Weights of a small transformer language model.
Training: a variant of Muon for these matrices, 4939 steps.
Each number is 500 + 25 x the weight over the matrix's rms, rounded and kept within 0 to 999. Layers, rows and columns count from 0. Numbers have three digits each.

# layer 6 MLP gate, 192x64, rms 0.235, rows 0-99, columns 0-63
471469525536489482532523454502481526495490489492537493516501498437492523486539508491477492546464510499545535518502454479480510495489466473517479507520514515466521495546438512532567497487471501
505505494449490534513511478496542514511525547549538490553500525470508478506532513498473483557442512475521526519523492558474501496476496518489525487511473532503481490506482493494480489506506482
483488549534508521497532502474492459464492473496543499469483513543521538499519522545523513472514560486490529523537460518506523539522512515503444488521514494509490502485511516512438521450512533
484473499530547469486477524498498515486489521515538476518521512470507492517489529544464478502488533477518519467486436500498467464504485467508506477499514486497466496549497479507495461483465490
494512480540516537442525495494516470506496486503451491526465507494517545501488498447510515492487503519504488511510481504499514472502518471467529529498462520508568458470483485487476500508514510
476512494524494508467506485434535507530478525502520543495459481546460479494463506454494552495526484507510527478467546462520531497463502492509502520469511483511524519509537522509504500476476488
467505503514506520493513446505515488496456471471500487542482490483470532487518538462512476516516516505489512488503504517495502486495502508507477484523504498497513505488512466504511467496499519
484527511498498515522506520494496501519471494475459499531555528469433554500449471502506475523506502500481518464532498492517533509501528468514496511555495501508530554496475506538509509489492491
501519525536526447481488536509506481531476470502522490493495468469500495496544479514514544520503498527483543489474500552513494500482498450451501454493475500568517464484523481508497506454513500
469503534523518503473493521521514480495490486494530475490471477474508549522514490510488479502510499525500536478510487519473504510482499467524511448524491513450503498495520542477516494504480540
445524489520476508471505513511524573497508467521520550489505492531487510491490521491466504464513530421483522490508484478509555516482510495517460494509517497546467461472503480482514481492495532
524494506518517480511503503529462514484488554493533490487470496486538487496498507506562499507486516492537499489505501496450505498520501504520500473465476478539498499502476505516488451450453502
532512468528492480500487499483506531531496523517528462490503550522517512506473530508505521461491509501508512496493484520504467507532500450468497494519476508515539541491449499523506537575533496
475473444540505478487522479443508501537475522516503506502533497510526508487507492481476482504542496485503512476577519495468494523490499527468520518521480528508486496519487512477496509501440509
515497459490520515466489509483509546442501526495518499490479514488500512513563496471463515493519541509529530489539519489499480550522484525500468488514468476516503501501514486465541527508444483
506521511537488451487522507501510539495527472505481507486498510480537488461505479495460512539449478519522525515503483531456490514522454446504531461530527484548500514492467536515474514480512505
474528445510483503502471496505521533507472509516500512512492516483547548513471452538521527470503483508519488473481454506521541482525480523510516477504508450503470505506505520507500486481476541
468543507530498440470520485503481482524461467499487534468517481506486518500485471518521513534510486427510539540480458525510486516490509519447522453526510502486488483498560513505462484522507510
504502493516500471504542453504485504505500490476544497498501494514499550505513506519518532498486524536487525509500503511504457473511518485478466518500497530547497496472535512460483520507534466
467558518517528502469537527479508495507495482452484531476491459476438513553459531495504488550508487459494522483508510484522510460486491531517454511528529532521502546502531495509522511529508492
469538493449491491565467530485519516516517509509510527504489467504494519500500459462525511517497512472541478480493442491463507474520487522522506513502529527501492516460507492501525512530511488
508484504472518522441470485471490489486519483501514506527466521473483537526520453480508496496521548497478482468537510519492514461481505462484513482535468538521522497492466500495566529480536477
488472492479548520514469489577476471495548544486526520509466526492519504510474510490504549524496480453488490528492485486529527450534509481506426532521483496478508518490485495521522509516495525
472500467503496520494479501464466504472509477457528489506485531533509491502528504544532545490501510466464530499493521479540511482468489483497448508498529490481506492510516510522490557484574514
502461482496536526480464511497520490512503471490498537511521476479486523474505505483571508480506457472466495472469534479507483473480535494457509490513504497454493525475509495536435511514450523
481512560486507499498508489486516509467518491465522515530496498507489509504471498499503466499500499488506480452472515471478517540505510525506559485527501470469497427516475503512534503516485523
524485479522495465517488510482502503502491510451534490529500498542523499505527510462514499505536455474484512498474518516550505524485474463529473529513488467540510527502485514534536490508532547
512525502516546430487515496512517517492454511499526462500480495506497486481535537542479494515555455444502550519502471521514495548480459517479523476493481508486501492504508477504466486460502533
514492476503541529495491489469533522519489514498481442501493502530492505491482496459484514512484473533500473483507510495514523566472471526465462491505501513458477562489525506505491445480527503
476496507502500458504528516467514522506457481415518483455521492510473487481492472497438530493485511491478487497526485528491503484536549485501503467532488509543481531476480511536474517507505513
497510532523473495545540477487469517515480472491525495514494434480519505452509510507503505532524545491533508462489528529470494509549499498506544433519480541501498491492512482534504555523470542
492486579483534498562533494497483511519515488489509456459511498483486551484482521503485502566478492531514510506504491530481536508530522484492499483525489533504488449477489515501495519473499520
484505534490509447520508462481489517522538466481487495482510485505513474495542574461463510529521486487487495509530483530514492524478489511480500498501490537493461476556463526550502509483509506
439536466536442530444508497515516511517435501516471497528484502496514532465461529515502555443497501491514506515515453501469522481524498466482512482503449496539541461485529501469485484520508500
514493463515491500528486477490494488485521472510508505521518548509453496489523490552510494507533513484531481511471483509519461485489494529488511525517472530528511534532489505466516499496512487
554460465524477484474482510468474487492503501515499508514529524462506511475494482505500502499536517494515481509506491457451491457471453517511504468479504516495487504458536497502457507502482491
504512521534485525484490489530490520484503467489501488511484513511475533496501483523529509531520495524548493498462517524486498498461508434521491478509517542521468486468502503478501478450490540
497485479485522469461523476525491508477504506538528469528523529505482496526474529499463478449471448489505554498513452490459527539513474501475504464477518503498566479492440510487514536480512480
477494547559513462525495506498490480494505486553516472462474526465516504516478526504479495482491501482575513510515479477525481537494472461475509493549487496490542523502509490517483484506528496
498512485501533488479504466471497503502472487505551476521477498518508462502496485478446501525527518538499543516484487519449483524545455464450490474489486499499473483511515528489507485449467494
501476484485500513481483487512490487518534479442512451522494466472498508501554512485513515551480515480474490496486438454516544502547513496520471537455468472491558538523533501475515525495547523
503482489522538530465495502463505517483519491553512510493527504501525533496541507502466520504482562461503528502508491524534462504478480462522503500531474507483475501519545491513496508511504455
528505520501480466487454496516511475494535500489515518501494524480533524523527510544479529530493499494474528470507501542496459494517527513474516492520479502475512515489451459543501538490500486
502525512482492513495490527474491557501499493478523511518523529476487554502480501477507533493505464482543533490495439519520517552483463525525482496477498475487516504462502467508486521496505475
460461533533525511520538497486455541507482527499532477471512468469475542489478485509471502518537546493515510501499487535510473477522547508510515512597496506497486473515515513495485522517494459
457519525496546524511509510510540532470489518524501511539522449539473481485491494449519473507502520475480478467525515498472532504544476487473481450538482531514458493503452542480528471484513468
510520490524532509482512498501522507538454531572533469511506501517507498508523523528489523504498506527498509523549491511504553534445516495504499459510460501502562463461508516470471502455508466
527477507489527504500485469504543485473531519487523485499526510442506512518535495484524524500478559518475509472547508536524494527467483488569432486513492512526513482511504441502514486477519517
485502479488472528533545486507494507512438499534494491504487433493472506490448478468514524526509498488530508517514489535482544483452496476476526467488477529511482488471528532544522515506515495
492491477498481493500479484473490540497537492452521513508494466495463496502496462502520512465500477525498497511484480490469490497529462482490515463498492499482494493487469511504499517494449518
507479497518539533493487512500484507540514495505542479559512558487551484492476514508508481514492522513490515517500480513477548492483528509506487480499504548461468474528538460533470538524534521
505478494556529510506550529464509455494479525441508479496513508497535509485509533480474499508513505469517523432454471483502501484471471488491512515503502498551429510528474491546469495486521500
522453527481496548482530467476510477480517517479511497500485523559507504520508531532535511516522505492507540507528515546503535519471497506542501486508505533487454503516495470516523509519495521
522488518466513458518551475522496504496511487487472489476479485491522529483495506529525540502554521482530504514542502497519486511487468460518505479500486482505517507494466479525556508495478515
572506496529479517496501497468488497523488503478501488535494517506498512478510527499536548532507482513512523517532469516500511482509513483449505456473528526546483500498495502453468441480497478
489517497487477502522493547462531492487539468516490518473460523498539475487504493527519468503525536489530526508510460544482465482494482485556493432547488531487497498493482481480506490485485476
518476530515502489511500531460525483461510504483528484510518481511525519515517488472523462527479507451491513490516474554521530476518501530510505490498522526479509540533469486529513463447495501
496548543495505513504544553492534466490475519465525488521511461475453524493456473502476517481522521454488513479503492471472488524525526498500472510543507526517492527455509454523516487478510489
546556478471500522455519495487519509498504522514503504555484512547487503522515477505509508518469477516469561513520440482474479481492545529526491501528535467511515502531500492500478458479508520
489543508544493503498531513496504474553510520470502480498503507545517518477484533517478463490472508494499543455477526508489520495467525541465501492509482524513501497464518481538538484571559479
519521449502495498544486490498513478480493498500511470484471533495466509509486477476515492546511488476490531500530504551510487462489536504474481491491483481505532501522499484520513442466474527
530507507500520554474499496513522466483527465519501504549490484531495530511539510460461487479465468502562524506509483526524530508468548493502520519527496494504552507530444497489510467500476457
501499525504487503524541425469510468535519467501494521488509493507549493457509495523449474543453486481510490507511493522477472458513524509534526496508512573477466499527505518540478496495528500
481501548517506508470522511490491496512512518490506533443470527535511498489514483516520549449479465479514538472492507498480516484515532480477476449511488454492495474503493520468507473516507554
487549476483516460504480519528506493497491511503479533506514505513489536510492516498465506550465486458499494482467487517495482573513473504490511513509504495483473488523466487498491521531483518
509494498459473488490509493521523459488514484511550501517519507534510512464506481524477497515484539486500523532489450491476464499519512534503497513487471525514521504527512491483522512521495430
554521502501452466486498468516501507473537508506509508529455523473484519468483495486498496533476498486497519514494509531525485486497486486529516475507471530493456484474473544535495488484502481
514500460520469513507493512549500505503506486517510484570501453495495516470483470502478490442535532500480518513528500473422563451504504508491464488497507517553535475480461512516484503458479519
538540516503488487449473458460511499508497487491514515512463471482508486498486467446448526557488488507467509525548503475516511547508486483438483469516509477516526507453502502484476495522517480
549488482497520482462507526469528513523483543517502502524489527500538558509494500490542491514489546515488493491524508472522500493483465547512537522493494497467521473510480496519492481517492481
498459521498500501487529511476517528521487477484536505500467525525512488448469501457525457539505525455448546486484482502542477521512479502522474479492570505486511425462513477478491540509507502
489486441528518516480510509525480484475515485510448550483476546502443504541521495491479492496500500457484516518505498510469510501471477480481476529512534502499498506508499482490492517510514476
474458513501474490513506521482535492509467463508515519484460518494531497502497559492495510488472509534499499467535478512486465481540505474522465514501529524502501538489498491553433523510476494
537475480527487520489476473457519509445530493512520498468500460497497512507504483506501505507529482503508574451512474511551517514501487520461547493510508489539484510471515488486504499546484545
515506484491493479498513476558506508516485485487544477531482471549497551496488477517509512485478456512528483465534487540469458520550468503533474538516528506522532486504513516481487495517511518
518544450502475531496486527510555526492535505529504427504505507518519534451518460522508496492497504524517525552560495491486490514480486481483516487496476517513491515482443464520480509462468509
479480468505525526485540490507532455538476460508482528548450491467469491449524501504534511518498514498481537503497514537486479460490472456473506515542528505488522495572548499513489487537529507
515481511535496471500535477508518500520537495481510466485484471521509453516512525483479558420513461517493509550493456502513483523475501482507499508494491539504496506500522514532524511494521532
463518415494518541519501505498480520500482462490484485493534562493475517508473505500494481543522516476542532491469518523504493499473507502506525448500504514507527501495449494522514509519503533
443488517472478508524467539463473470500474445501499557514444464485528514535518512487499517514447489500468512471523475515536500532499494566491532435508497499527486461510490478510481510510510486
494512507475509492502542502447535481528516573504511456510480478511471465466492520538514491458512454521479517523570445483534535510514495516531470492503506491475499487478461483499479486509496493
505499512480482481510538448483480521478516526484552519474457557533517512539532502488473506494472479525516523551506470527505484472510500497503468467471464507463555474494500512483489480521472493
540505492493520523506515501523512492507492477507481425477489522483506477522484509474493526514510501513501503505494480486454536513466533477542471492492439499524481517544497523505500472431548542
521527514548498479533483460463513507444532484471485514452490488490516518466527530521504538493540473509512515502518476501512489513528471515503489501533472500513509474463483509469540511514513505
453508503487486498496465486502478477484518491507484492529528487515538498490504478466437496515515493480546478495521477458478493497472504490520500510489517525505498449504477516508504447469537518
494520489484539486457529517531528471524494537516460483453452540512487504476482505549513495466530499498530516461535504538477509518505505464547509480486536508484525497490475505520504470509503501
515528467490507475455484477504536489514510475508530490476514487537506526477542497485567516515470459525484524461519509501492465498516511511563487507497491509514462507504490465524474503513501525
538538506495542508532513459503555447496507508485512508559474454505522509473520508498481478507478474456489509536483477522501498490439539506521469445502475510474479504475525521469523506458491491
453521481506498557482563489511495546544511528516510511539509457448479524517531484516488522528482534534491487555487484505517545471528482502517486497518457516543522496515540529452523502506517488
507506477503502499503499518474547503476532493493501509484485560502484500509474465525504481482504490522514448495477497490491467526489508514489494504468491523486496502492487496483532509492495507
500503465483518515493495498496491485504487498544484505533472489475531469495507503461475471484506490496483530493509518498522544521484512500482513494502468502525514439494469500548530515487505524
501461480536537481513528509511511529520489501485510509494475505524533525512542546548475511508479468478460540531485516495530480496486499487474513498488462514512510534468504486508496492504426529
464535536484522462530499495469492523517454546547492534520502487528463500442478514472486506509479499447497519451490473517494468516471480543516501487545514529473483456529453511516537497509496478
511506540536490534525537461497529544463473486519490492488483500543521511534459513508549506504481497469512512527513471492516520513536509487506512509466482515514550557452502485518557475516435494
472561449521507536509519495526516499515487478465522496546519506532509520478510516521507506508503523493528471553510505467479527468502493503485458531492486501521483492496496536464508450491514522
517514487530507516515496510483500489462513517469497558515472498519490472518511476494475508528499507494477532513480498516506487502540431487507499476529507529487489486518497511491549497546514493
475524502500473516526463495448512472532472497538487483505496518460504543486486477510517511500492543489508457548501501498498500509465493512509514469481496528524493486543508522495520503459464507
503505471478508492525501472494496553484520494481477478528516515526505560498478507490510545501486489494497484524490511544469515470462499467508479511509475517522469485499519471487490469497514500
468505548490474525534466500482496461505519461500536513476512503466491508500508502509451499519440434480532494496480511512472523509491490496519464526523511502515497487504526526519453496512514561
516508505488484525491487509496532557492517497510492522462491485513494481494534527485518511520426489501508511494495465516496489497436519537477500510497490545505511472481453514503505522468492483